Weights of a small GPT-style language model, trained from scratch on English Wikipedia.
Architecture: LayerNorm before each block, learned positions, biases, tied embeddings.
Each number is 128 + 32 x the weight over the matrix's rms, rounded and kept within 0 to 255. Layers, rows and columns count from 0.

# layer 9 MLP up, 1152x192, rms 0.0832, rows 567-599, columns 96-191
[[136 143 122 145 124  59 175 139 153 171 159  81 154 149 111 134 160  51 111 118 165 151  72 180  84  86 126  87  69 160 112  98 114  91  73 114 110  90 114  97 126  94  91 135 154 127 134  73 128 111  90  18 115 128 130  62 193 115 183 100  79 103 188 151  76 168 152 123 150 123 170 220 175 103 126  70 117 123 132  20 175 122  51 155  63 151 121 176 126 127  80 155 140 173  85 176]
 [110 142  94  98  76 172 105 118 113 133 160 153 122 189 151 154 107  95 120 189 247  80 104  86 164 146 204  87  81 156 100 167 162 199 113 108 157 119  87 135  56 159 100 110 153 144 177 115 190  59 145 113  65 143  91  87 130 125 122 138 165  52 148 107  59  39 113 150 136 165 152 118 138  85 111 138 119 158  62 105 137 121 117 114  95 151 137 123  99 172 125 103 143 109 169  74]
 [139  93 137 170 135  91 140 153  65 194 148 104 142 148  69 142 123 143 138  80  93  97 122 103  75 145 132 150 186 127  97 128 116 118 102 138 131  91 164  96 130 185 167 150 114 100 153 118  73 176 119 130 115 144 106  86 113  57 157 135 100 137 128 158 122 141 140  82 162  62  98 106 178 152 130 132 116 123 160 133 159  97 171 112 159  92 134 123 152 187 156  89  52  95 117  54]
 [131 137  84 127 146 126 135 113 120  95  66 144 156 134 141 145 147  84  70 135 110  94 127 127  98 163 171 144 145 164 142 109 134 158 124  87 109  77 143 127 129 109 142 109 108 143 132 124 106 151 121 143 102 111 128 121 117 135 101 114 187 127 116  98 161 135 106 160 140  94  82 141  92 119 162 105 152 153 157 120 107  88  95 140  92 133 108 149 133  94 165 107 140 141 142  92]
 [ 89 163 129 107  76 152 137 140 106 136 142 113 121  90 177  99 139  90 135 178 121 113 100 156 108 154 153  98 103 140 180 125 178  76 136 134 138 136 150 125 128 166 144  80 124 130 175 124 107  81 113 158 128 174 108 152 134 131 136 135 145 111 111 141 120  65 172 120  80 140 144 154 117 128 175  79 103 219 182 124  86 186 105 136 128 118 146  85 133 114  93 141 128 127 116 146]
 [129 108 120 102 177  91 125 116 129 126 106 126 135 130  86 143 126  80 117  83 181 173  56 158 137 118 192 157  86 113 112 157 127 144 101 123 112 122 177 134 177 164 154 134 166 110 146 101  91 136 125 142 101 153  89 145  78 190  94 151 115  93 148 133 147 145 102 105 138 120 178 196 134 134 158 145 136 122  91 109 144 125 132  83 144 137  82  75  92 102 108 127 143  98 135  81]
 [133 135  94 116 128 143 119 113 126 185 147 135 156 139 117 122 129 150 184 112 103 115 111 100 141 121 121 141 128 140 109 157 140 134 134 120 104  96 124 138 151 125  80 141 125 103 161 127 143  91 138 131 122 164 116 136 111 144  82 141 128 137 145 105 131 108 141  91 152  94 127 155 169 129 123  91 132 141 154 124 119 129 144 138 140 137  98 149 139 145 129 133 141 115 111 130]
 [ 98 168 124 105  71  93  99 138  95 104 135 128 116 109  67 147 113 134  82 124 184  96 149 127  85 134 163 111 131 133 110  93  93 106 131 181 169 142 115  92 113 135 132 113 151 133  95  98 122 123 154 104 108 135  59 124 121 139 135 136 125  80  85 129  78 111 107 166 168 132 107 159 112 146 112 131  67 114 148 136 136 115 109 136  90 113 133 100 143 141 187 196  86 108 117 150]
 [137 119 133 135 103  89 100 144 147 142 153 149 125 170 117 110  63 171  82 147 172 113 110 143  87 131 166  91 163  69 148 129 107 144 114 140 141 116 127 140 118 105 165 135 163  81 146 130 151  84 123 128 110 132  92  98 131 131 127 114 107 101 173 170 146 140  98 176 140 146 164 150 129  73 137  99 137 100 121  80 118 145  72 138 130 128 168 162 150 121  94 145  88 142 125  95]
 [100 147 132 126 134 166 109 143 163 136  96 117 141 136 182 137 128 130  68 157 130 110 119 148 130 148 200 103  70 152 115 115 123 107 124 145 140  90 112 160 136 136 177 177 137 146 165 161 106  74 123  99 155  94 112 177 126 111 101  94 136 120  91 198 163 124  89 121 117  83  92 148 137 107 103 109 111 139 136 125 123 127  76 156 119 135 153 148 173 150 178 104 133  76  91  99]
 [120 143  98 127 148 129 161 149 105 170 155 129 164  89 128 170 157 135  89 100 131 174 123  92  75 176 101 136 128 134  78 158  72 131 101  85 117 111 148  91 158 119 112 151 127  95 136 131 190 138  67 124 106 140 171  99 130 139 140 155  74 128 108 166 148 116 118  62  98 156  99 151 148 130 126 117 126  83 160 116 119 166 110 169 163 128  80 111 127 135 146  86  91 103 130 161]
 [157  99 112 138 118  97 134 121 116 177 138 113 185 144  56 150 121 120 151 146 140  79  83 120 138 162 164 122 126  67 113 109 100 158  52 135 109 141 135 163 137 167 158 154 130 156 118  94  85 177 126 124  56 156 197  88 157 113 174 168 158 123 121 137 147 167 135 119 145  95 147 157  81 126  87  38 124 202 125 141  37 128 160 125 111 134 138 122 114 153 120  62 127 158 173 108]
 [160  92 112 143 155 134 127 187  89  83  81 149 135 110 136 133 177  81 152 133 135 126 109 148 133 140 102 116  67 183  88 144  64  98 122  96 149  94 173 114 151 138 150 124 143 118 126 102 152 107 113 153 171 123 140 106  77 123 137 121 157 129 132 105 134 127 129 111 138 111 166  96 136 147 161 147 113 128 142 163 158 123 137 135 177 153 148 103 142 122 128 117 132 125 148 118]
 [ 94 131 124 153 199 102 135 162  80  71 132 135 138 197 105 109 159 154 123 170 146 199 138 180 109  93 162 112 118 181  93 159 123 162 124 144  83 103 139 169 118 167  84 176 124  98 152  93 161 105 109 136 129  68  37 129 118  98  98 112  92 162 174 197  74 119  86 133 137 159 106 141 158 125 122 134 140 157  97 163 111 125 131 114 118 107 159 167 124 122 130  58 106 126 147  79]
 [141 151 120 121 138  55  83 183 105 175 169 111 150 118 138 174 149 107  84  84 124 163 117 142  59 135 123 109 152 120 146 160 123 145 112 125 113 141 146  98 136 119 121 131 108  88 161 123 135 123 108  90 155 162 101  62  34 127 128 120 164 120 167 122 121 131 139 110  98 111 123 145 158  92 167 103  97 159 133 103  93 132 116 157 179  49 105 121 112  85 157 158 113 104 127 125]
 [ 79 181 152 117 125 129 148 193 191 162 143  91 105  47 126 160 116 205 124 124 107  99 126 156 145  91 106 111 126  70 161 119 111 107 119  86 101 119 108  36 143 184 140  40 187 151 128 107 133 131 136 141 142 158 136 140  60 162 131 172 154 115 124 116  98  70 161 125 127 112  92  91 139 131 135 172 108 108 164  34 170  87 116 137 168 124 161  82 157  83 160 195 128 103 133 145]
 [152  96 166 120 138  84 142 117 121 133 108 128 167 144  81 116 117 167 117 162 109  66 111 163 124 156 121 128 117  61 107 128  28 159 108 106 149  98 143 121 130 127 159 163 158 167 183 126 106 163 126  97 144 135 168  71 145  87 134 121 178 143 125 147 114 186 109 168 134  92  99 157 127 128 115 109 136 128 167 148  88 159 140 108 123 119 157 131 142 118 145  95  89 125 151 131]
 [ 93 120 149 129 110  83 185 168 148 203 146 103  83 100 148 131 159 111 137 103 136 118  81 105 125 165 114 109 178 113 126 113  95 131 111  57 129 104 131 111 115  93 134 104 139 118 119 107 129 170 163 150 127 118 107  83  84 143 116 147 153 129 139 125 136 137 111 188 102 138  82 149  77 150 154 162 129 111 150  76 163 109  97 183 129 153 131  87 117 122 144 174  84  98 144 152]
 [106 170 168 127  97 145  29 113 171 206 117 112 183 169 118 122 171  88 127 177 232 128 126 239  75 175 107 113 147 114  92 158 121 151 137 139 129 151 143 121 100 107 126  77 181 128 124 160 127 115  98 125  98 107 172  94  88  78 180  93  99  66 137 154 204  84 155 126  98 156  83 139  93 117 126 134 139 144 106  57 140  78 135 158 173  92 101 135 131  70 128 136 130 149 135 132]
 [100 136 104 137 116 143 115 108 110  99 121 121 119 125 128 163 152 135 156 142 146 140 139 134 153 183 133  93 112 139  95 129 127 157 114 132 163 131 103 186  58 142 116 141 129 136  82 102 148  90  69 131 116 133 105 123 131 125 122  95 104 131 146 124 131 172 138 122 143 164 134 183  92 133 109 139 117 115 136 108 127 162  87 143  70 144  90 180 151 122 117 139 171  97 119  85]
 [ 97 127 101  97 150  80 154 158 114 125 148 147 155 136  82  96 144 164 145 134 179 121 133 126  89 114  91 122 122 153 145 119  99 153 138 140 145 146 181 135 154  50  90 143 129 120 167 119 148 167 128 101 122 154 101  94 131 143 110 157 152 131 143 121 163 132 122 175 121 102 156  70  93 110 115 131 107 127 154 114 168 126 123  89 140 113 132 142 112 180 143 139 139 132 149 138]
 [ 89 100 133  92 105  68 184  80 121 132 151 126 111 114 150 144 141 146 131 162 137 123 165 145  95 137 235 131 165 146  96 105  54 147  79 117 160 111 136 151 153 117 171 123 142  71 112 106 102 137 100 123 102  84 160 103 131 123 141 108  97 143 142 162 117 136 202 169 165 167 166 146 144 123 135 102 112  80 117 128 175 132 112 138  99 163 165 135 132 178  94  99 113  99 140  91]
 [127 202 117  62 107 169 130  98 140 217 102 129 100 117  88 105 127 106 141 132  73 107 116 181  99 157 122 122 144  61 127 160  91  83  89 144 145  84 178  86 103 132 160 103 152  87 165 150  79 115  58 118  43 182 120 129 211  74 200 194 177  85 181 149 196 145 118  93  98  33 122 137 125 134 119 136  78 176 204 125 172 175 129 181 106 112 166  89 175 130 159 120 123 144  98 111]
 [111 170 135 110 109 185 163 106  87 201 100  88 121 132 136 165 158 104  75 147 217 173 115 157 117 118 178 110 155 139 139 171 121 114 108  57  91 172 146  63  70 152 117 151 188 132 130 108 224 202 144 105  95 140 208  94 103 159 104 192 100 165  86  88 138 105 191 107 129 175 143 122 129  88 129 123  89 160 105 155 110  96  87  95 141  69 153  94  85 143 188 113  78 143  39 140]
 [126 103 101 121 145 108 119 127  88 128 160 121 255 130  63 167 114 145 143 141 130 130  95 100 142 128 111 149 137 159  59 116  92 120 130 112 105 118 185 124 140 131 104 159 128  59 152 107 151  62  97 142 147 111 138  72 134 120 159 156 163 125 139 176 130 143 145 158 122  80 128 158 146 138 175 125 125 145 124 166  73  89 151 125 139  86 142 157 127 124 123 106 153 115 147 126]
 [124 135  79  70 141 136 142 158 152 105  84 145 149 175 105 186 155  97 163 159 110 158 143 167 137 152 116 100  85 142 123 122  88 144 128 125 163 130 108 118 167 144 116 141  93 157 166 160 130  93 145 135 161 103 130 202  64  95 121 123 173 161 115 126 136 143 112 156 116  79 122 126 102 103 132 139 138 133  72 128 119 116 116 119 119 145 110 161 145 163 146 107 160  94 169 114]
 [114 163 188  89 121  52 158 177 136 171 195  84 131  49 161 138 146 121 101 140 255  80 184 174  65 223 158 126 110 118 186 127 128 118  98 133 171 115 134 104 189 137 132  70 151 194 179 221 216 178  77 153 148  90 139  56 105 144 183 104  88  91  81 132 125  31 166 123 130  96 178 129 149  91 142  80  84 126 174 155 169  84  53 185  61  68 165 114 148 102 174 164 118 100 112 150]
 [ 98 107 118 102  49 124 128 189 141 117 132 160 135  74 113 180 142 121 140  98 152 125  91  74 101 164  85  68 157 102 151 125  80 134 120  81 151  45 126 111  87 232  86 189 160  86 132  86  90 176 125  33 112 137  81  49 148 126 162 209 158 103 224 187 136  87 175 126 205 124  24 116 142 156 125  57 102 140 126  70 183  91   0 205 124  93 172 136 139 160 154 135 107  82 193 142]
 [124 102 122 147 109  96 113 137 125 121 176 111 164 144 114 132 146 151 130 154 142 126 110 106  60 120 109 136  89 166 150 116 123  86 156 136 150 131 105 180 162 101 100 142 113 131 172 105 185 121 127 148 163 113  96 127  72 111 161 130 158 144 111 139 159 154 142 211 135 126  97  89  85 109 110 125 166 119 129 127  96  79 102 107  97 125 127 183 164 141 142 105 138 110 142 118]
 [179  91 174 108 128 111 128 217 224 149  75 141 107  67 127 183 177  86  97 152 183 125 139 215 126 169 118 118 146 105 105 129 170  32 148  73 134 166 176  88  69 113 143  99 186 141 131  83 145  55 130  82 116 102 145 107  48 186 145 125 190 172 148 178 206 149 180 145 197 101  94 202 138 107 168 175 171  68 220  26 126  79  61 146  60 151 102 154 174  87 105 156 158 156 193 166]
 [118 103 152 108  67 106 117 128 145 144 165 115 137 124 121 108 116 147 104 158 138 112 135  65  90 129  87 116 110 127 126 103 106  88 154 148 111  98 120 149  96 125  92 155 118 137 135 172 195  91 153 125 124 103  91 118 142 100 125 103 131 137 166 128 136 122 107 156 112 102 110 110 157 127 131 140 141 120 128  91 137 109  83 185 131 146 187  98 117 112 119 108 118 119  77 129]
 [111 171 165  79  77 108 180 122 171 201 107 132 121 118 121 151 170 113 154 118 133  93 120 145 108 167 144  89 163 156 130 102 138  99 146 150 110 159 161 126 119  93 167  97 114  89 146 135 205  28 135 172 102 172 195 144 128  65 182 140 144 160 113 134 174  82 146 113  80 155 126 123  96 113 100 115 139 151 104  84 149 117  52 186 102 113 113  89 193 132 101 171 126  72 120  95]
 [156 112 188 116 157 139 153 117 142  97 106 109 150 114 100 149 167 101  86 122 152 105 158  73 111 103  87 147 156 148 133 118  77 140 126 141 148 111 121  53 129 115 146 164 102 123 191 181  94 102 132  97 132  88 146 161  98 139 124 113 157 160 170 138 105 162 101 171 106 119 105 164 104 110  85  71 208 108  94  79 125 151 105 143 122 123 121 156 145  79 123  35 125 140 152  55]]